Part of a small language model's weights.
Size: 9 layers, width 512.
Architecture: RMSNorm before each block, rotary positions, untied embeddings, normalized queries and keys, capped logits.
Training: a variant of Muon for these matrices, 320M tokens, 4880 steps.
Each number is 50 + 15 x the weight over its row's rms, rounded and kept within 0 to 99. Layers, rows and columns count from 0. The size before them is the row's rms in percent of the matrix's.

# q: layer 4 attention query, 512x512, rms 0.029, rows 389-406,421-438, columns 256-383
# k: layer 4 attention key, 256x512, rms 0.0275, rows 197-214, columns 256-383
q389 095:49 66 52 73 36 40 47 55 61 66 43 50 40 23 31 72 50 28 39 13 51 47 52 60 69 51 55 50 56 41 56 44 68 46 47 54 75 48 57 58 16 73 43 73 64 55 36 53 60 33 12 37 72 59 56 41 28 53 42 46 50 43 49 52 37 68 99 34 47 61 40 57 70 38 52 54 33 55 49 30 51 57 57 87 62 54 25 61 36 51 61 42 59 52 23 51 35 48 36 47 31 42 82 57 56 61 56 81 48 41 26 49 58 45 58 63 94 58 63 27 34 45 75 27 65 54 76 57
q421 111:55 27 31 67 57 62 37 39 64 85 64 75 51 31 67 42 47 58 62 71 39 64 42 55 81 28 60 77 25 37 63 38 50 60 64 59 49 17 63 64 45 61 41 43 59 63 79 47 81 37 47 70 10 56 59 39 53 62 37 56 22 48 24 60 46 47 38 37 57 52 23 43 72 48 70 53 41 46 60 51 34 48 43 49 60 25 45 43 72 53 55 60 65 23 62 60 54 63 58 56 87 24 72 48 58 29 80 28 33 25 54 63 61 43 54 63 43 45 69 39 45 34 56 44 81 39 39 48
k197 092:53 40 38 48 65 39 44 38 41 45 57 62 47 78 38 54 54 35 64 45 51 60 63 40 50 59 36 33 41 29 64 81 71 51 53 31 28 45 38 68 64 25 31 10 46 59 67 72 29 37 66 46 40 45 60 41 36 59 49 66 41 64 66 24 47 46 55 26 21 73 05 50 46 55 51 45 52 49 45 63 53 32 38 37 57 60 57 60 57 61 52 80 56 33 64 34 50 49 43 46 39 53 40 46 64 18 43 54 61 32 61 44 44 40 54 45 48 50 67 26 71 54 37 16 37 48 66 26
q390 096:29 41 58 43 40 53 55 37 43 46 50 26 45 68 51 52 41 62 56 63 32 82 85 70 49 51 46 57 73 54 54 32 59 34 50 45 43 60 32 38 75 15 74 54 48 58 44 43 64 23 50 30 61 27 59 64 49 41 51 44 60 40 55 32 61 74 36 57 57 31 72 18 46 42 61 64 47 52 59 11 53 39 46 41 42 67 30 46 43 14 45 44 31 59 45 67 60 50 67 51 20 57 47 63 63 51 50 67 49 30 57 47 69 26 67 15 55 62 24 28 87 79 44 77 35 72 66 86
q422 111:61 54 65 29 67 55 66 47 54 89 20 53 63 75 42 51 80 77 60 44 47 18 74 70 19 69 45 47 48 34 84 23 52 53 58 42 51 59 57 38 58 50 51 47 69 24 54 57 34 55 40 50 57 42 46 25 28 45 59 78 36 48 33 57 47 70 63 49 60 39 44 52 38 43 44 54 62 32 63 52 43 43 34 44 44 62 56 31 39 49 46 43 44 44 80 45 39 51 44 43 44 68 51 27 39 68 45 47 50 69 39 44 74 45 61 38 80 60 37 46 80 59 49 45 38 20 56 55
k198 109:44 37 64 67 33 43 37 80 36 56 52 66 54 50 53 57 57 84 97 55 67 46 67 56 34 22 48 51 68 43 55 60 49 49 33 91 35 62 36 45 56 56 35 27 51 70 62 34 47 62 67 55 42 42 46 60 41 41 09 28 11 72 37 37 48 39 67 56 63 59 59 53 39 59 44 49 61 56 58 53 66 92 84 51 33 35 58 40 46 34 43 66 48 74 36 71 51 60 65 55 55 80 34 38 41 57 36 38 69 40 52 37 46 56 78 53 44 54 58 88 21 47 46 42 59 41 55 18
q391 097:30 62 36 45 55 41 45 73 64 66 73 66 49 41 53 35 63 31 75 41 64 28 48 44 55 47 47 33 43 70 68 62 62 47 56 62 51 40 16 48 35 85 74 28 51 57 37 66 30 54 51 65 51 62 57 35 44 44 72 39 61 74 55 62 55 62 71 20 35 30 50 55 32 64 43 44 65 46 47 54 36 52 76 74 63 42 28 61 56 68 62 65 31 84 02 39 37 33 50 55 70 84 47 85 39 41 60 75 41 33 41 53 47 59 62 59 83 43 69 54 69 23 59 50 71 54 48 40
q423 100:42 40 73 62 46 36 25 50 63 71 55 82 34 50 44 24 46 54 42 22 47 49 32 66 69 76 27 47 59 61 44 38 33 51 48 69 44 68 30 58 49 56 59 62 58 36 62 78 43 30 65 45 63 38 41 54 56 37 71 33 24 49 76 45 41 34 38 39 10 54 43 58 31 41 64 32 57 50 64 57 65 37 48 63 51 70 67 74 59 50 48 48 51 47 64 51 49 59 47 76 45 39 42 62 47 43 82 45 77 24 57 31 59 34 46 16 26 70 38 58 28 61 40 35 41 55 61 62
k199 103:78 49 51 58 83 22 67 54 53 67 50 52 60 34 37 52 35 59 66 44 49 44 43 70 36 67 51 39 62 84 44 80 39 49 43 51 79 27 42 46 47 50 12 37 30 53 45 55 45 57 62 57 12 51 51 37 45 20 35 49 54 57 72 20 39 51 67 55 29 47 39 55 34 47 58 51 51 50 64 37 38 70 54 46 62 59 55 59 58 51 56 52 50 29 57 61 53 51 05 39 44 57 61 80 33 63 18 73 63 52 37 56 47 69 18 84 67 71 62 45 52 61 44 60 44 36 43 55
q392 102:53 64 59 44 44 68 46 49 55 40 54 57 60 58 73 33 47 30 34 47 39 37 39 69 52 37 27 49 49 53 56 46 67 48 22 47 43 61 41 48 63 51 42 63 43 67 38 55 30 54 39 73 33 85 74 77 44 42 31 43 32 69 61 49 62 70 50 68 27 60 26 64 64 64 57 57 81 60 70 23 60 40 34 66 56 48 38 60 70 46 54 52 56 64 58 53 37 54 43 45 42 43 51 40 72 40 46 47 37 42 63 46 72 29 41 27 36 38 46 44 90 53 56 58 66 85 12 66
q424 098:41 67 71 46 35 64 79 20 56 36 52 21 57 60 51 45 39 43 20 42 27 40 69 44 34 66 52 65 59 42 62 30 62 33 63 66 42 57 29 60 43 36 73 38 62 60 53 65 66 75 73 83 49 22 26 68 47 52 58 87 35 30 74 33 69 54 53 62 48 57 52 46 43 74 35 78 50 30 52 47 58 32 07 45 42 39 38 76 39 62 63 62 77 71 34 72 63 56 85 61 58 62 40 35 63 48 57 37 51 26 54 57 49 54 29 22 68 62 32 61 60 54 31 44 52 52 71 33
k200 107:58 37 47 44 34 47 74 46 40 50 60 57 33 46 43 52 51 67 48 66 46 47 61 66 59 35 43 86 87 48 23 44 42 76 37 55 65 59 69 64 76 60 80 35 58 43 45 49 45 69 46 61 53 90 22 54 58 56 41 36 62 82 83 66 57 59 17 21 72 46 25 12 54 59 55 41 64 51 54 38 58 31 40 49 64 53 66 62 31 38 55 52 66 47 37 58 39 59 46 34 38 46 46 38 57 71 70 82 48 41 52 54 44 44 65 51 23 60 35 46 32 48 50 30 44 36 58 72
q393 100:64 66 65 70 34 62 37 15 36 33 41 56 52 50 63 51 55 48 37 53 45 33 29 66 43 53 45 31 73 71 42 73 13 52 56 41 59 55 30 51 54 62 28 46 29 29 48 48 33 60 53 49 46 58 35 44 55 59 34 45 37 21 20 61 56 49 51 41 49 46 56 55 32 64 55 25 42 53 39 57 35 59 57 39 52 27 67 44 50 77 78 81 60 45 55 58 53 56 48 49 48 59 52 78 58 49 28 39 78 54 83 74 33 48 56 59 54 28 57 70 31 69 36 74 44 44 62 25
q425 098:25 42 46 42 23 63 44 72 54 21 39 59 73 34 89 37 27 65 53 23 37 26 41 10 52 50 38 61 42 43 56 48 66 71 60 40 55 35 50 46 48 42 78 57 49 48 38 43 49 53 86 53 42 58 70 71 39 59 52 63 52 38 27 39 61 64 61 31 62 63 60 65 51 48 73 60 45 43 36 68 46 40 67 17 46 39 54 30 56 55 84 34 44 43 41 44 37 58 60 47 66 39 38 66 59 45 24 18 66 57 37 25 64 39 43 41 56 56 45 75 48 24 65 49 44 57 64 38
k201 101:57 50 35 41 35 39 28 53 29 62 49 41 51 65 48 45 51 38 52 55 68 44 44 38 27 37 25 60 68 61 75 73 45 35 37 73 60 56 63 34 68 42 72 51 45 38 37 47 36 69 62 76 57 39 33 58 41 21 33 35 45 46 48 44 60 51 62 66 52 66 67 52 32 68 57 39 64 92 36 57 39 54 84 27 48 64 65 58 33 45 20 60 47 51 66 36 32 56 43 41 46 44 35 46 43 41 41 71 57 22 61 69 70 78 27 34 38 20 37 55 80 66 43 75 52 35 51 43
q394 102:64 52 58 66 47 81 50 52 53 57 43 32 35 65 47 21 66 49 49 48 64 63 50 60 34 27 64 67 58 11 25 72 27 17 54 37 30 64 30 70 33 37 69 35 47 52 61 72 39 43 66 16 38 46 53 49 30 70 49 46 27 56 25 46 48 50 59 58 61 49 41 43 55 45 72 40 34 38 69 32 53 64 73 46 68 64 52 48 51 63 55 47 51 38 53 47 78 50 32 40 35 42 45 29 56 53 38 29 67 67 66 52 84 47 53 43 70 47 40 23 37 63 45 16 32 46 61 34
q426 092:64 42 72 51 44 59 56 70 69 31 37 12 37 53 53 30 69 65 45 24 63 39 74 46 35 56 47 40 44 58 52 07 49 44 52 62 46 57 52 76 60 58 34 58 36 53 47 62 86 51 72 79 55 67 76 62 50 46 50 84 47 34 61 57 59 52 52 43 65 49 50 32 58 46 45 56 53 29 34 60 58 70 74 51 50 66 60 61 40 37 44 53 52 34 53 36 44 62 60 52 53 67 44 60 53 44 46 47 58 67 58 20 51 54 48 56 75 42 45 43 53 50 38 74 38 69 26 42
k202 099:49 57 43 52 31 54 44 56 44 55 52 56 54 29 66 57 31 55 47 54 44 67 59 75 37 59 14 37 55 38 35 23 56 59 55 49 33 67 38 75 37 49 84 29 55 36 73 49 39 71 85 27 49 55 64 28 54 51 68 61 66 58 73 47 60 52 60 54 39 38 26 46 46 40 55 41 53 55 49 50 63 79 52 17 43 56 47 49 82 52 60 39 72 46 61 15 67 39 40 17 41 72 57 38 49 46 46 32 85 65 59 57 64 54 46 47 51 72 34 46 71 52 72 35 54 26 34 53
q395 099:56 71 53 25 51 44 60 76 52 42 68 62 52 36 41 53 49 78 49 46 23 27 48 60 43 26 36 49 57 41 75 53 60 49 53 75 62 42 54 71 53 65 52 30 49 67 44 59 44 62 69 50 82 64 30 50 72 51 61 45 57 25 36 50 42 59 41 44 45 51 59 44 14 60 57 62 56 41 52 57 36 49 65 34 47 65 50 56 57 48 38 34 52 39 54 20 68 39 66 45 50 35 47 59 38 56 44 50 48 32 26 59 49 70 61 47 50 54 50 43 28 49 48 49 33 53 71 36
q427 091:58 56 58 61 40 65 59 54 55 56 76 35 52 56 35 39 45 28 31 28 40 48 37 45 64 47 13 46 86 72 30 38 44 35 52 26 32 37 70 36 27 59 25 83 34 59 70 58 40 58 29 96 61 51 55 40 65 78 33 33 40 48 46 40 13 38 71 59 40 48 36 54 53 55 64 70 56 54 78 33 51 27 42 56 65 59 59 38 55 56 62 54 60 60 66 18 38 76 41 63 44 44 57 39 49 49 38 52 71 59 61 35 36 74 64 56 39 50 48 53 50 58 40 71 35 47 50 40
k203 103:76 83 57 60 75 76 61 70 33 54 57 71 29 54 59 75 33 34 76 41 58 44 42 43 37 70 53 44 44 48 54 45 39 52 36 81 63 46 54 32 48 50 56 58 67 44 67 49 50 53 43 61 69 29 55 71 37 78 90 39 38 22 29 51 52 52 50 60 76 53 55 66 41 32 36 41 46 61 28 53 75 57 82 48 54 39 49 52 92 39 50 49 72 47 60 44 62 68 23 48 16 61 45 53 48 40 46 42 41 28 48 51 48 63 54 51 41 46 65 42 64 71 69 52 40 49 58 55
q396 093:61 38 66 30 80 53 61 21 50 51 45 72 41 74 58 36 34 46 34 54 59 60 38 60 59 48 57 22 59 87 39 32 38 48 52 75 49 81 34 39 65 51 73 49 03 53 57 59 67 43 52 62 31 42 31 53 50 70 27 45 65 54 66 58 44 26 48 50 50 36 41 67 53 71 70 27 28 59 49 78 71 56 47 70 40 14 51 73 53 54 47 49 57 31 50 56 40 45 66 31 28 54 44 64 47 29 47 59 37 63 70 22 22 47 46 49 45 66 38 51 58 78 84 41 29 39 11 36
q428 093:55 47 43 35 46 71 73 37 45 49 40 43 45 44 72 26 72 74 62 43 59 45 60 28 45 73 36 33 37 57 38 45 64 55 49 55 46 49 65 50 46 37 56 52 57 29 55 41 50 39 74 40 24 44 34 74 23 34 35 40 44 19 52 52 59 34 80 58 53 49 51 31 51 47 40 54 53 73 60 55 58 57 39 44 39 68 38 30 55 54 63 43 21 16 64 65 53 58 52 10 73 55 32 39 64 40 47 54 44 56 30 46 60 49 48 23 69 75 35 48 58 44 73 38 63 52 52 47
k204 099:59 27 40 51 68 55 63 45 30 16 55 70 55 56 30 68 79 37 61 32 65 45 60 50 47 54 53 41 34 58 37 49 53 41 48 33 47 38 53 69 56 58 61 40 52 59 35 62 48 67 46 52 64 71 40 41 36 51 17 22 33 55 73 62 39 26 53 58 31 73 48 54 50 12 72 48 65 62 35 24 44 57 55 61 03 21 48 51 57 30 25 49 40 10 34 59 56 56 32 41 42 37 15 74 47 67 40 48 62 26 63 45 49 52 50 27 55 80 63 44 51 46 33 42 37 16 50 48
q397 092:44 66 57 66 66 34 55 64 41 49 50 41 35 34 56 66 56 56 54 38 63 55 64 54 71 77 40 31 52 51 54 43 76 51 61 32 60 44 62 53 07 49 82 36 56 55 65 49 75 56 63 65 70 49 27 82 76 86 62 52 44 43 47 38 59 48 72 55 32 42 31 57 68 53 36 30 58 76 29 68 46 56 33 68 60 31 30 71 63 56 36 47 28 51 50 52 40 73 47 60 66 65 64 49 35 35 51 78 64 14 49 57 45 72 79 76 53 66 48 46 47 51 48 48 40 57 47 69
q429 090:38 44 52 67 33 41 40 45 16 64 66 42 65 43 46 68 51 77 44 48 48 65 60 37 67 65 59 56 44 43 56 35 39 41 49 57 74 65 46 58 31 24 60 32 67 30 60 73 35 68 52 56 13 46 33 46 79 50 75 44 55 31 53 53 38 79 61 33 56 57 40 71 57 58 36 44 67 50 57 47 55 55 46 58 52 58 64 62 55 72 46 52 70 64 53 48 19 65 43 81 47 67 54 69 28 42 37 49 55 68 46 55 58 42 76 51 61 66 56 60 36 59 55 59 48 50 82 37
k205 097:47 44 66 36 47 54 49 55 60 60 31 66 58 46 65 99 87 75 45 40 61 68 39 58 65 43 68 40 62 43 25 30 31 71 24 64 32 36 70 65 34 24 57 32 38 50 47 31 61 36 30 72 34 44 38 75 62 49 31 44 15 47 74 70 28 41 71 49 24 45 40 44 18 22 67 46 47 60 77 61 59 70 18 40 46 41 24 63 35 51 31 43 25 40 45 34 39 27 66 46 63 52 80 38 44 35 75 50 52 21 39 31 39 45 58 77 34 46 19 54 60 41 75 58 49 52 61 69
q398 095:64 49 28 48 56 59 51 57 51 51 59 48 56 43 45 57 43 65 35 49 51 48 30 59 93 62 48 33 48 42 43 52 40 42 38 39 47 30 58 61 12 45 59 44 36 59 19 72 72 28 41 24 52 60 04 26 08 55 51 45 51 47 71 81 38 61 64 66 42 52 30 15 25 75 67 38 48 60 42 57 63 57 54 78 25 50 34 31 51 52 67 55 44 36 58 50 72 32 29 59 20 56 43 56 74 71 46 33 32 57 59 53 72 55 39 69 60 41 53 73 65 31 46 33 64 39 35 41
q430 098:50 72 51 25 56 53 78 54 54 89 57 37 45 34 53 79 49 42 21 40 47 73 62 35 64 51 59 77 72 66 55 60 52 36 58 43 39 35 67 43 35 88 21 37 50 41 21 54 53 40 34 32 50 57 71 23 56 63 53 57 39 40 53 49 44 30 61 53 64 57 47 61 52 60 58 59 38 50 54 33 41 67 50 39 63 61 55 59 60 40 58 46 53 49 47 43 66 28 59 52 39 74 60 52 84 32 31 60 56 31 45 42 58 47 46 67 50 76 50 63 54 48 43 41 22 46 41 82
k206 097:52 47 39 35 52 35 68 35 58 51 64 40 68 84 58 38 70 54 49 29 53 61 44 18 83 79 54 49 17 68 41 39 80 45 68 78 56 48 28 43 39 37 41 65 46 40 50 47 45 48 33 44 73 38 18 45 36 48 62 45 37 47 51 56 73 45 72 53 50 48 51 45 72 49 52 66 44 41 13 58 69 63 37 54 39 58 36 27 32 71 59 31 26 43 43 32 71 61 37 50 55 50 28 63 50 61 45 72 43 60 40 37 41 77 51 70 56 38 30 49 17 39 58 40 41 51 43 47
q399 099:35 35 56 74 67 60 54 46 45 42 72 35 36 29 59 35 60 41 72 41 54 47 56 76 71 48 53 44 46 43 33 56 38 41 52 73 31 87 48 57 28 78 57 47 57 71 62 50 62 63 50 43 24 47 34 76 30 68 51 47 31 46 76 62 28 62 47 33 66 39 43 45 46 33 37 28 50 57 49 33 43 50 56 56 42 47 52 36 46 44 42 46 72 52 67 35 23 60 55 29 72 47 60 41 41 53 72 64 45 48 67 41 14 41 49 46 44 52 59 39 37 44 88 17 47 56 58 56
q431 090:30 65 66 64 53 83 41 41 50 56 58 43 48 45 53 51 62 52 44 49 43 43 47 44 30 48 43 73 63 36 52 50 52 72 63 58 29 77 54 52 71 72 35 47 24 52 52 52 51 68 39 41 20 56 64 49 71 71 59 64 32 44 57 63 43 42 44 63 61 37 32 64 81 46 44 46 42 48 67 35 39 50 59 18 28 65 37 34 50 54 53 50 49 39 57 46 58 41 45 33 56 89 77 36 27 40 52 40 32 54 40 60 54 49 44 52 35 61 57 42 64 78 61 59 51 49 26 65
k207 094:29 81 63 64 48 74 35 40 49 50 33 63 56 38 88 54 67 44 41 47 33 41 66 75 78 50 37 49 23 53 47 61 19 72 57 77 42 45 29 54 43 74 70 42 69 77 56 45 45 54 09 60 36 72 44 67 54 54 37 67 54 36 61 64 39 58 39 21 55 67 40 44 46 42 54 30 63 66 64 52 43 12 55 63 67 32 53 36 43 53 27 51 53 58 25 41 45 29 45 59 47 31 57 35 64 19 70 52 42 51 47 19 43 58 58 40 75 26 62 58 68 45 37 74 71 58 52 75
q400 092:39 40 59 52 65 48 21 63 66 19 30 47 62 44 39 61 56 68 64 62 30 38 45 37 74 71 65 37 42 53 64 65 67 19 65 33 59 33 49 49 63 36 85 18 41 28 41 53 35 48 58 60 51 63 36 58 58 77 57 70 40 71 25 65 53 61 69 58 26 41 38 49 51 51 82 70 47 48 81 56 53 41 47 77 55 31 50 75 70 57 51 70 38 33 41 53 47 54 25 49 40 71 56 37 39 59 46 39 36 00 37 59 50 44 42 59 59 59 69 47 54 47 65 60 66 34 44 51
q432 102:76 55 52 43 26 58 33 74 36 55 67 75 40 59 53 47 46 44 47 33 67 57 39 52 61 63 53 50 53 58 42 69 61 44 31 73 29 25 62 43 41 49 87 46 69 49 43 47 27 31 51 53 55 67 48 46 46 63 49 49 39 30 63 37 45 65 40 48 49 15 48 72 61 46 44 39 36 51 08 86 60 48 53 58 38 40 67 42 45 53 65 58 42 70 59 49 62 50 52 80 65 48 38 39 67 48 49 46 42 57 48 55 51 38 35 74 45 43 44 25 32 47 50 45 54 22 29 78
k208 093:66 51 46 41 70 41 44 48 47 74 57 49 46 55 53 52 43 46 52 59 59 62 66 75 32 38 67 44 44 49 66 36 74 61 18 26 42 46 37 69 57 73 68 36 22 26 47 62 62 47 54 61 46 47 63 35 44 46 62 25 51 33 58 62 35 65 44 18 30 85 50 45 35 52 56 38 35 44 41 46 50 39 41 45 54 46 56 54 44 20 56 60 28 50 63 45 56 60 26 31 46 64 42 75 08 39 63 45 71 55 36 51 42 49 58 36 45 50 63 48 37 79 75 50 44 85 64 32
q401 106:42 53 34 47 62 21 54 57 76 27 73 47 63 53 69 26 42 53 28 59 52 54 52 34 75 52 34 53 44 75 85 62 75 64 67 39 69 15 64 48 49 47 61 67 28 16 52 39 68 95 69 34 24 67 46 49 55 43 43 40 37 35 79 53 32 85 50 30 65 19 36 54 49 48 60 67 75 41 18 59 26 68 46 30 57 57 38 46 29 60 55 47 72 54 44 48 44 60 78 41 25 23 71 41 42 35 63 50 36 51 27 56 65 44 36 35 46 44 49 30 41 69 57 65 51 58 37 62
q433 112:62 58 61 41 37 55 30 54 41 39 35 81 55 48 43 80 55 46 57 42 25 22 61 40 56 38 53 72 57 63 37 55 53 52 65 49 63 18 51 51 26 68 32 54 60 74 38 19 47 38 36 59 60 27 45 36 51 38 48 48 56 34 65 42 74 55 36 63 74 50 37 39 63 81 43 30 40 28 37 63 52 42 33 47 49 53 36 31 49 75 60 62 70 59 38 60 39 67 52 53 35 46 70 62 52 32 25 55 42 61 46 30 30 55 48 55 62 52 62 39 57 83 54 77 79 53 44 45
k209 113:63 22 70 60 76 56 46 63 45 32 49 48 50 57 38 47 63 33 56 29 43 55 40 39 44 65 34 65 72 58 25 51 33 45 53 47 76 42 44 58 66 26 63 43 60 52 50 31 12 66 52 58 73 65 56 39 45 22 64 59 66 66 47 51 39 65 68 32 47 43 35 76 24 48 41 52 34 36 55 38 69 53 39 60 50 25 63 58 42 71 41 60 63 52 25 53 44 69 72 50 66 57 11 44 57 40 33 52 51 68 44 62 60 47 73 81 64 25 62 47 51 51 61 24 52 46 71 50
q402 106:39 05 49 62 47 13 34 35 65 72 50 64 62 48 44 41 77 17 46 63 51 38 67 42 47 59 56 42 37 15 58 76 53 58 58 46 33 40 68 46 40 38 59 85 57 75 51 13 52 45 37 38 58 65 46 41 73 54 54 45 65 35 43 63 45 36 42 43 50 46 55 50 33 48 60 58 57 56 55 48 30 88 21 22 37 31 65 50 40 52 44 57 62 41 71 38 34 53 38 63 68 43 68 45 65 14 55 31 57 53 58 48 57 46 36 47 57 79 59 54 50 64 52 47 69 46 44 37
q434 106:48 40 62 72 55 30 26 54 30 50 39 46 40 25 52 59 43 50 69 26 46 52 53 51 50 46 43 40 37 44 34 50 52 46 65 22 57 40 62 53 44 49 73 67 51 45 58 62 40 49 63 45 57 50 69 86 59 85 43 56 68 51 48 66 28 57 53 71 37 58 41 39 56 29 66 53 45 52 91 74 48 50 56 67 51 59 21 45 87 52 51 41 32 55 39 32 41 68 47 16 69 73 42 65 45 34 45 83 62 46 45 31 36 62 46 60 21 40 88 41 53 31 36 45 47 59 67 48
k210 085:40 51 68 28 34 85 46 65 49 22 40 69 59 56 40 43 27 63 50 51 63 68 56 64 80 45 47 50 63 62 69 55 49 56 43 48 73 30 31 28 53 65 45 29 49 15 43 31 67 45 35 61 32 51 47 44 41 55 70 58 50 41 27 58 53 55 66 57 61 46 67 57 43 62 32 61 25 71 37 45 73 39 67 71 78 50 58 63 41 64 57 64 52 77 56 89 45 46 54 85 61 29 66 70 43 53 76 58 23 17 79 57 42 49 69 40 57 63 32 73 57 97 56 48 58 67 42 59
q403 111:51 37 64 56 54 34 67 16 37 32 30 24 55 61 51 13 74 65 25 62 67 66 64 31 34 52 40 61 37 47 62 46 41 51 47 73 42 54 48 59 28 41 34 43 57 38 40 53 44 60 53 58 49 53 42 29 67 32 47 57 51 29 50 72 42 30 43 37 63 58 68 28 25 44 53 56 54 52 46 27 62 73 46 62 56 55 43 26 55 42 60 46 26 50 43 45 36 68 64 76 38 61 30 72 79 50 46 43 42 42 52 52 73 13 49 39 40 68 50 33 40 49 56 34 51 41 39 56
q435 116:75 40 56 68 52 71 59 60 40 34 79 28 39 59 54 64 44 55 67 41 44 36 43 47 26 49 82 45 62 64 65 28 63 56 42 35 48 54 58 53 59 37 58 24 75 64 58 56 44 77 61 81 17 20 52 46 52 59 62 33 51 77 42 53 48 56 64 59 52 52 54 31 39 43 27 45 46 75 48 35 74 53 40 33 72 57 46 73 56 66 53 45 35 51 53 39 31 35 46 58 47 39 49 94 31 21 56 50 46 55 56 54 36 61 23 67 50 59 62 22 36 47 39 13 98 42 76 25
k211 102:67 43 62 50 46 28 55 37 44 31 48 54 33 54 48 40 51 72 58 80 29 30 42 74 42 52 51 21 35 57 32 51 44 32 41 03 32 56 74 55 51 14 32 69 58 58 65 30 43 20 58 48 53 56 65 59 50 25 42 16 23 42 29 73 45 74 65 42 23 58 48 68 56 45 53 50 27 48 47 63 56 79 65 57 65 33 70 65 81 59 61 79 36 46 64 62 55 46 60 47 58 75 52 58 39 61 43 42 29 62 44 19 35 50 53 52 21 52 25 55 45 41 61 45 55 76 57 54
q404 086:39 16 69 44 49 56 46 49 40 28 49 64 51 45 55 68 27 60 43 32 40 62 45 43 45 59 31 58 52 62 43 59 59 34 35 39 44 69 48 38 55 34 48 48 54 50 34 56 56 16 42 56 40 34 65 51 54 44 44 48 67 38 68 71 66 56 53 43 63 52 55 48 66 63 55 46 46 52 35 36 37 40 57 32 65 76 56 53 48 68 52 57 48 48 53 27 48 42 42 37 40 42 49 27 45 58 74 39 44 35 59 24 76 35 36 30 43 49 24 29 39 68 44 57 27 39 29 92
q436 085:27 55 52 23 39 62 43 55 71 43 31 27 49 51 29 60 55 46 33 54 53 35 46 64 58 49 25 61 36 48 75 47 39 37 20 55 41 76 67 50 62 53 51 38 48 46 60 52 44 66 64 54 35 48 44 39 60 23 48 43 74 65 67 28 65 57 42 63 45 35 47 40 44 41 23 41 60 50 19 43 31 46 40 55 55 53 61 12 47 74 20 79 37 55 37 86 43 52 47 51 57 61 59 41 24 56 15 56 50 60 23 29 37 52 78 50 45 75 57 43 65 53 35 47 51 18 48 60
k212 087:51 27 71 53 33 43 63 50 48 33 36 30 59 45 64 49 64 61 76 58 64 48 67 41 46 37 49 48 68 61 53 35 42 74 56 77 39 34 32 68 77 68 57 50 65 80 45 68 41 52 31 29 47 55 73 74 30 48 48 54 68 54 53 45 49 34 64 74 51 26 52 64 20 45 70 61 51 48 31 67 79 66 21 66 66 61 55 57 56 44 35 40 33 45 52 62 30 55 66 50 36 60 32 41 57 45 40 32 46 70 63 61 52 56 63 35 49 38 45 69 53 45 32 78 63 39 14 39
q405 087:63 53 70 85 77 48 52 37 33 16 58 45 60 54 65 47 62 55 45 67 69 27 35 26 41 47 71 36 38 69 37 46 33 65 38 37 41 43 43 54 26 63 51 38 49 56 78 74 69 37 43 45 25 59 74 49 50 24 32 73 22 50 25 57 54 61 27 45 56 48 53 46 72 25 78 50 41 43 69 54 53 27 72 41 26 61 37 57 36 31 56 61 57 58 45 37 63 55 59 47 35 42 68 19 56 49 21 56 37 52 61 58 58 55 55 55 43 32 54 46 47 27 33 53 56 44 36 64
q437 101:57 64 44 40 69 45 80 39 40 53 64 26 23 37 59 42 55 64 63 43 30 35 55 32 16 51 48 56 51 41 45 35 50 84 34 46 51 45 83 61 67 18 65 37 55 51 43 67 93 76 35 59 58 63 38 57 36 47 45 24 39 39 26 35 69 44 72 64 56 21 62 27 39 46 66 45 51 22 78 55 68 62 36 66 57 49 50 51 64 57 40 32 78 77 38 29 36 12 83 53 12 45 44 55 45 59 53 44 37 55 55 41 47 54 70 33 43 29 54 53 84 40 54 42 69 30 45 67
k213 092:65 35 71 52 69 16 83 44 39 36 60 06 22 29 36 53 77 56 51 76 42 41 53 38 11 55 64 40 51 15 43 53 53 18 35 25 29 41 47 71 40 50 60 55 37 66 26 79 16 48 35 52 58 40 62 35 63 38 35 61 72 50 54 44 47 58 51 60 50 86 48 49 52 34 39 79 76 67 43 42 45 54 57 51 27 50 34 26 76 59 43 56 36 29 70 39 66 43 69 45 38 28 26 50 69 42 39 42 51 23 09 36 26 34 32 47 66 61 44 59 63 49 51 72 58 55 35 33
q406 103:24 45 60 56 28 44 12 62 43 53 31 55 54 30 48 50 50 48 33 50 39 44 51 57 53 59 46 77 66 55 39 72 37 57 27 41 28 36 51 42 52 40 76 64 65 43 10 70 48 30 30 37 50 66 49 42 39 65 55 28 44 61 77 59 66 54 46 19 51 40 68 51 52 69 19 55 71 46 36 50 47 47 48 64 49 52 41 56 52 49 42 74 62 51 50 52 52 55 52 71 47 63 61 77 35 37 37 40 23 63 47 37 41 49 22 50 65 58 43 54 75 52 54 56 46 85 49 46
q438 101:51 38 49 38 51 16 60 57 68 71 44 67 51 75 20 64 27 17 52 42 34 38 66 68 75 12 32 50 69 51 61 61 36 32 58 78 37 30 56 59 42 42 26 06 54 43 32 41 45 76 54 47 45 55 43 45 74 70 37 51 66 63 68 21 60 67 43 34 51 60 53 64 49 61 44 48 67 64 57 35 39 31 45 57 67 24 47 51 68 58 53 42 70 74 51 41 58 57 39 57 41 78 56 62 26 45 65 59 66 59 75 57 48 62 48 58 39 70 82 53 46 56 65 55 55 59 46 52
k214 097:49 68 48 34 43 30 62 40 61 62 66 47 51 56 46 62 52 40 41 55 71 52 55 63 50 38 53 29 50 53 54 24 75 55 57 64 39 42 40 61 77 37 32 77 69 51 50 31 54 43 54 49 99 53 39 50 59 62 66 29 50 40 53 40 65 57 59 61 46 61 59 52 49 57 48 24 62 67 60 54 76 43 42 44 60 47 49 58 28 67 59 45 48 57 39 72 41 61 38 57 37 80 34 57 42 70 80 71 44 58 73 64 42 53 37 72 27 65 48 34 47 45 77 46 49 24 54 71